Weights of a small transformer language model: 12 layers.
Each number is 128 + 32 x the weight over its row's rms, rounded and kept within 0 to 255. Layers, rows and columns count from 0. Numbers have three digits each. The size before them is the row's rms in percent of the matrix's.

# down: layer 4 MLP down (transposed), 960x192, rms 0.1, rows 146-205, columns 0-47
# up: layer 4 MLP up, 960x192, rms 0.151, rows 147-206, columns 0-47
down146 099:172181157157136087065113194127164189230182129146101124146117128168135152117038158169124097112157127098057112090185096114092122112129108090149168
up147 089:059099067120162074143146165084095154166085072156190088090160083112112147113190126153104160203118168119066122157123134132174111172135177101183086
down147 088:175132140166156150088132155057125106097204154087156117151133182119129189136114100161109101104127133110186147106136148145173133098156093151069134
up148 113:117148098137141103143129200124121113155098160192170058120109127115111098061125136085154142155130130122167124152119122117086116141096154112119119
down148 121:115119067103110082175057186125135127143078079147128122181154134184080183157078124141134110090141093138145138195136130104084154098136183088121169
up149 094:174049098113117186113070153125219079111111149189124140148130102139082179165093117111137113149127080083097145131164124177189088115115155118148135
down149 125:125160140127104090091138110146123213092120133149123176190159164163068123139156123161169130079123104112125060125143139135121122090120132094124127
up150 109:105175151082184073065144099143083152192013114205124141102090128182112135109147172116058131125120145135122083138165110113129099187103144109162110
down150 113:183128178083146148118166139148089123118096069130148140049117066107146157160146126113110116104102099094154112186167081177143120134131128128107183
up151 108:089093137154151091174147154126128125070097104134131040102138085080110146106155164130131165114125092105119186136088129113156126136143133112136108
down151 098:182136120115150144083117115073108225121151157113135134134154138187120175099204163198140164071085115079125176113120044103100120117061128130063095
up152 096:088159113125182121066147128084127089065134126165116132118115160128126146109117193217095132122135092107134122150121180127137111154169128143169155
down152 093:137161160185196154130211140149087149100149143136105123117082101142154117042186171118045086123135176162105100097136109097135118114111148140122142
up153 111:071176083125126053116093083100133127173054021136171084083117113161133160152150166111130166157139123136134095205148186140156128178131126109153097
down153 115:145135161206110130097129148161091223133098121175136137167098113125140155111131172137132105170180165133136062160156132124154133073107171057111136
up154 095:085135110060153114104118117125134119092104085120186061119135126118074121133131107188147119134181126021119175171103108144147119147200151125186132
down154 145:111154144162091159118152087139106093088168101144139147160120172179132163088131084197087115089120082137192169129121135122185111165132115136135112
up155 095:085134078116144070108148171138144119085077110165185135094107108110123130119199154121103164133147112090100154150153151180166128157140198094158082
down155 070:107136140078110122204160191165047165119135159167113096166067110118153083136153163180092132104113134135122087151175117134202142068094124050167119
up156 108:099096142135197063165166142135133140081028104199126152098078141108068094120150216183098123097144103121128151200098151146147150126059133128173101
down156 103:139171107064097140119143154114149074112150130149123092132107131125154157113077136113148165131141142144094152161149092117133129100121063117135133
up157 104:114110106115104096177167129115168142068116069158180162141154090078153148193143077164084146212131143040146115127105141139141122179092137154163062
down157 105:158112121135115167149098108188164135061104122107170169224126154076119115133164090134096154111134133113188121139158100115105135177127087155116080
up158 087:058115072081151100129100159088129127087125105164185134064106108135106110123169171105126146147140123061114161118121154142178114172116197105142066
down158 064:070121126083108091153170098130087054121137127151144098151070176122071154136147132098134116076078152098160103091134151134156177189153114158097138
up159 112:093101125078128125197079085124123098118132086100163059081137173086117169141163115193129139182143118107150104162140170196157132238187141087210113
down159 130:146140054096129123110159130146133090106039104095168106090128151072148120068178131138131136050123078137179160149129138160173084136160154109201100
up160 094:090114067092137076138142158092143107106076108152163132075096099118114108089171140149090176182139126075082123154117163171159105197140181110138071
down160 077:121160118082152106127156155112129129147145096152181142070087047070124089138140120148100122148119132135181104111182190177120089140099143159181094
up161 088:068100065102177111135126125077146149103101102165175081058077120125113109146150200172093132147146113140107160149103145156144119159146169126170113
down161 086:112126137218108104099127184179109159150082169179138154109141147106178164123132146105154136163131141164128109074128092116093135072118129077170098
up162 092:095126093097147123136103132117102122097060112187194119071100113148111126119163147147130173138159117121072132151105148149151134180123192113183066
down162 082:125087100108129119097106082136117136132190116153092099161108145116208176141182170105106131168137154114116120173118102128083090112210115067096117
up163 086:079116066105141077140133150086115111135088100149197115073123104099116119111188156116106169129130098088093162139109165173177120176116197111158102
down163 061:125148115127119028152108077087123174158112130086189150068114104130163141140177165165112150133081164190103144149115153162162144152136104135122123
up164 102:124127113153161089126118109118114159107074117137142063150112089067099194109106142203091119112123122113152176157130138133158106147065138147162114
down164 105:140083142126124120145101108106143113147146154090124085166185149077145134130101142109188120041166152107111112054110061188210140145156134114133146
up165 090:115172075046179098152181090007137083113142085139160061118165103160073137126117102095149109151096121092099139191126127145125128133081146186118129
down165 088:124158093141129187139124144159107140165157109084187131110136123120182102163145152137152100150116134156193058172079084121100143157137120094122128
up166 112:144160122119084091104163157127145086174060047156127085133107169151068109129150176122078175095172118122161096183085193122147130127117149086195052
down166 108:164143127117120090121139149108241088149126117164119092200112189141114126119116129128129138174145176157132112163097181064130146039108032118125111
up167 088:094103070087150099143099130092132110080100103163212137075086119133111132153175125142112176161124100093129162180072151174163099141080195136141102
down167 073:069153164044136113107111141095076100124023159151138142087129130100137145113136136122121097070104194127073099138130133141152137122135138148114133
up168 105:125063139097184075107159107101187182118104135132138154097127115134111113147161107132096112162173142117076088134200129136186110127141129142132134
down168 109:168094145166097099122123079112163140098077125082178114042136125120127133092190191131102105145145127105120090074127063141157128162134077172119148
up169 114:085132105150160053137148157057177166139114145139156174109079138111086121080162207127148117156100127119087143120142106103163117134063132151153148
down169 136:113075198144139166130133142150141138167184141133115155156104168063185163109164108130087145058162162142165093083169063075142127117097140146116119
up170 107:120127141053145139119130198142128154140139187149129096119108109095129110138140140122145184165134096099132158134133138117146137205126139100129139
down170 121:168110180133096117149104103126117112128110145115123131083146171140165158112152125128165117113107063142078149134086162064143130144160159104105116
up171 087:093117058089169058138116148120120126113086106168189125064120125108115098110195152178080177152150120090072162132117155149157119166177200131157098
down171 062:139166083080110114167134138100160109145201134122080186142126134151178089128104068109096154120135106154176131163132127145012102139161154127135095
up172 088:086126070107145124171092148123151113081093094128181092061137103116097151146172130127111171159131102089112108197109169178134135191154181127187096
down172 074:113140159116110138129142113157116148103176096113162121120072107105156121186167115160143153094110157129103151125111075116117138167142129120060155
up173 085:085136072091165105146114148116118115134061129177199132056107131107145159116192128146087168146132074078098138158122154154189116198135174121181098
down173 072:110087076102047123143179143099139121079119114097079094124180142124089138152155140104176148159170165147141181100068129163137139188144087088114132
up174 097:094118072107137073132117185105122100103071115172179115062103114080100133115161160128097156196124116096083140149118183132151123161115176096171084
down174 072:157134123122173122088143070100065139132113088124123123119130131104146103132190211136124112147199170075078104148089159181073111122146097102132078
up175 083:061128083098142110116114138118158122082067113168188101063127108090083135102160166127094167150140141094098169142104149143180108173128181130165099
down175 057:183093167135136127082152129167117150080139145122214147088077186083136136098160077138128133115118187110094149019109153127142093129136161108107112
up176 085:096118087092133091138128166053117124117077088151188121066140120109079096135175144135100160157147129086083153147119167161148105161135184117159090
down176 063:134072145080122100081124105159131167190061105116120159119108116184142148083093148136083097167076183123095141130218168203144173131144123110143084
up177 089:089144050098146102151106169107122144083076100176191095089123130111121154103180155124104145155144123106089166141108184143167118196135194119197073
down177 057:114101118164126127118114132093168089123123096175204176139068126087137173108127133054140093137138113130119105187166086076111092121106142185136109
up178 149:067050122121138148133094169102136153119084098126123111133167079076084133138157139218114158183142115099133116159067141143117123156114149124209062
down178 154:117155157184108134119149099090136212069169128097119114131156128113170176115091143165129145123097106122091084040128144104162169197097104111137100
up179 099:084119062124135103159132165091112133082059111168161093095143125128098150115185161108104147176156142088095167147122162163172116165161196145178080
down179 062:162111163110039067137131128098156150166101088172141118138099183096092125088162101102143062147137163099086102133102151140148131096091123087154158
up180 132:097163099111130085136111119146134106174092101186132106128087076160117076131127125135142168104087123125064131151133197131165132121134171079158123
down180 111:106135145107166144101124122134139043113128123151096180185149148134166175163077154132106144125159116116112079185105150133104161111124185154143139
up181 088:068113085084159080139125171121095145100064106148194139089114107110108154128182130146131184146150110090100137157116162132169116172139203105151092
down181 082:082103198095170105087114137138112109085165130134093123131136125136136211161090124139041165118085141121147141126146171108181143117124177122087168
up182 095:139137135141148063137162154094127094150061043199131113133126153169098115123155191147063172107115114128158133182092200127153133135091157083176069
down182 104:165130132113129083130123150089255095139135117170122095213112165131110133104115127138126157162150157174127121160076186073137148063107030109123114
up183 102:104084136140172137133141167155149151131098200153145124120154138122130136192112070184118153122100085145078138173128192205132109113135147160182077
down183 114:140114118120126162089126120167172124119190154133102111138143167105144129117123099134133153060134163126084160106173123140123121021075128195150132
up184 130:107113095083130122171152126147113170122097131118156121113101134157152109080147182147060144069120137138152144119069133147122111225197144105120131
down184 132:170117139120126148135104141193121153143077129124183127141168159119141130129050125084103118105145139158176170116173120142071112061111176078115122
up185 086:096154069090154101136098174086139137116058113156183070083124143110143109100192160137082160138139096083071140173129173101166126173125181128171098
down185 070:107127194125144130160120146093111147131142121152150097107146089122129085105148126181081126156134138139130166158035087173122100171189105136122092
up186 107:128171071077089116135105156175095159056061094198138168122091149190102092130147165093131145177112127091142138109138095088161146140092134144122122
down186 105:179108109085111150141130153175122107056114129142110227133153159132133133119061103126113094105087124119168146127121123124149131127046136131135140
up187 093:064115073081129094149126151085130109074114083170166117073147110077133180099170194155088163174141116085080150139138160159178126149159201130178104
down187 073:120105062136150102145142100129112073184090148163093082088137157168118132129090131151102158101191098147144110170084080188108181129172110111125116
up188 115:114094110120088096140122140146135118172130119126121117102158092118091068112151128138156188177130161130053115101064137127120134128115177068099110
down188 096:142145127137153137118167117158172140106142166107119111191122138138114168142079164128108164147124101154123085129131111062126126072093090117145169
up189 112:130098104151166099093140142095150157110091078120145143059122147122131072103126154101136139137186127143086105137136193146216093116094139113171068
down189 117:113146097208154173077190107177152150079112157095118071089149177143154112163142077135150140104206089115175183133104101156139136107116155134176098
up190 084:081096085071152089138123174113130091090113106168158142084110127100089119064197143145111181143183099100084143122104163182158100188133195113186122
down190 076:160153117128122127056170105169132093104138151147135116130132128173112189156164135109189130081108098119193122150105097129140111112124166116129191
up191 105:067145096153166067149112105116131124119090112112153103050136119127141112150113130123174177109098158081108173212166194139084138145166143100195126
down191 128:139165175101146120070079140123095118146113101165141138145149096123139098131110134080153088089180138124164073127111169170113144096126139093089116
up192 105:091103099100133111120144093089188138151149128115146146100130132119121121090160132111158115191126165134115192122164195123160093144026146136143126
down192 099:136110140120125026114104153196150126172100156164098126131133149091078098150128147120107124159125118108117119134096086169083109131142114097169184
up193 120:107148093116161097118154192061122113090015086216129173092129077129059151140106156157114138189085076088080133129156123156189129135087155169160109
down193 119:127119077130137139110136189057110155104139158175134128131127178109159125129116111134123108107130145144129201082085061105152149117119103168121121
up194 086:096116021094168110112143148106139107126024104163175108061126133120110112088163148132100139166125127089085153145115169154185106168146183140158115
down194 063:100146125024121118078141133138113129139119096141105165125170108128143146136046138126086127179108107057124172160145159076144132131095155162138077
up195 095:083137080093179008131143112108130117120088115109197130077105135123120090114171127130127167103116128120119135128067133114182100188097154108143093
down195 107:103111125128107129123145079068102092127114101170074129084126122071117167197169173094107084136163151114153139112124148149146130119169116124185136
up196 121:135156084124173096065205110100144037141101159114130158119152099119121134152127061142142135086145083057182152102097185131126117103103142095159137
down196 152:140120132115140111153143123167174060108124111138109127114113106104156126085134125136184162055150135155157162063163123127139117113142136141157030
up197 122:088104101084143113125128094150113093140115083104175069115132134156122146104200139171093131125164114147113125168098192149107139150192142133129096
down197 153:139093122131130141136138138064116135094105152115127130096137167172193159103197169128091105134151139143093109133194123104076142061121181158116176
up198 089:109128091099151092150092178090133119107064105179188122069154110107117148099197129118094159163138123084078173182109168171173121179161201136149098
down198 058:143121092122126129156144070149083179137191165135135135131135095125151131136154156104112152102154099153094110160090091120112155161142130097117120
up199 085:082124037101138101127126162080137123110049119181181116101134135104118147088204183147098171152160110103092159139117172164168122184160190116135092
down199 047:118181114095096135129160134115102136106124124087106186095200145130178151155093113104110098144133152171123100146116103188092075128124131194135117
up200 089:081110094099142098142142176152112156097076117151166130077126141102110120124161156118112172112122094115090133160131157135177112165106213085188109
down200 076:152122085057082105113107121105153122083066198116118165042087132169148143138127094120136166104079103139128166125152144155150100135156123076067137
up201 086:064105075095153095155129159099141148115092105153156122074138109119091133096162139142115175143124099112065150199125177180165102162148188133182097
down201 065:168131094061066159153111141195064188129132130147102094103111181106117086135147109122163116110106078118125101174136113130140159122115105170093136
up202 086:101133111088170056157107148093153136099110111161181143070111120087128131095171161115127145169169118116073168137128188133126092154137170153168083
down202 166:142124119095130102170068148159075085125150041146120127167116159152135123172124086167141120163090093071099075174129154172122082125099136055168080
up203 082:050176122059137117158088157122098130144147083129161092071114191110141110139136135129163131190102169101121088082163204054092131122095137154112107
down203 089:147161159133108116095140130167101148118069096145078147096147131106153130165150101121126074086100148113104151122102100132154112143146146105099131
up204 077:101108103098157115137123172093122127114079104137192123079136134108090129111191176167090162140162090076091162149107159161162123157157219125152057
down204 073:175149177129092072156163108110085184169150149152109146119092146137194161101164123204135116099122087138083131106096161131123134085149115124088118
up205 108:130115086134153109110059157078120130092081116170142125147121106124081111093136156186138195183157092024136082114079124145119105193161127122141123
down205 122:112125111184111120150137103112151104031081102163159122213125154083105159119250161086091152145103128122105121157081162174137113045106133189118144
up206 137:140102105026102126136124079083114165079142084107157069020099200123155165135189120106136125179097146132138106144102141143148114177163132087170134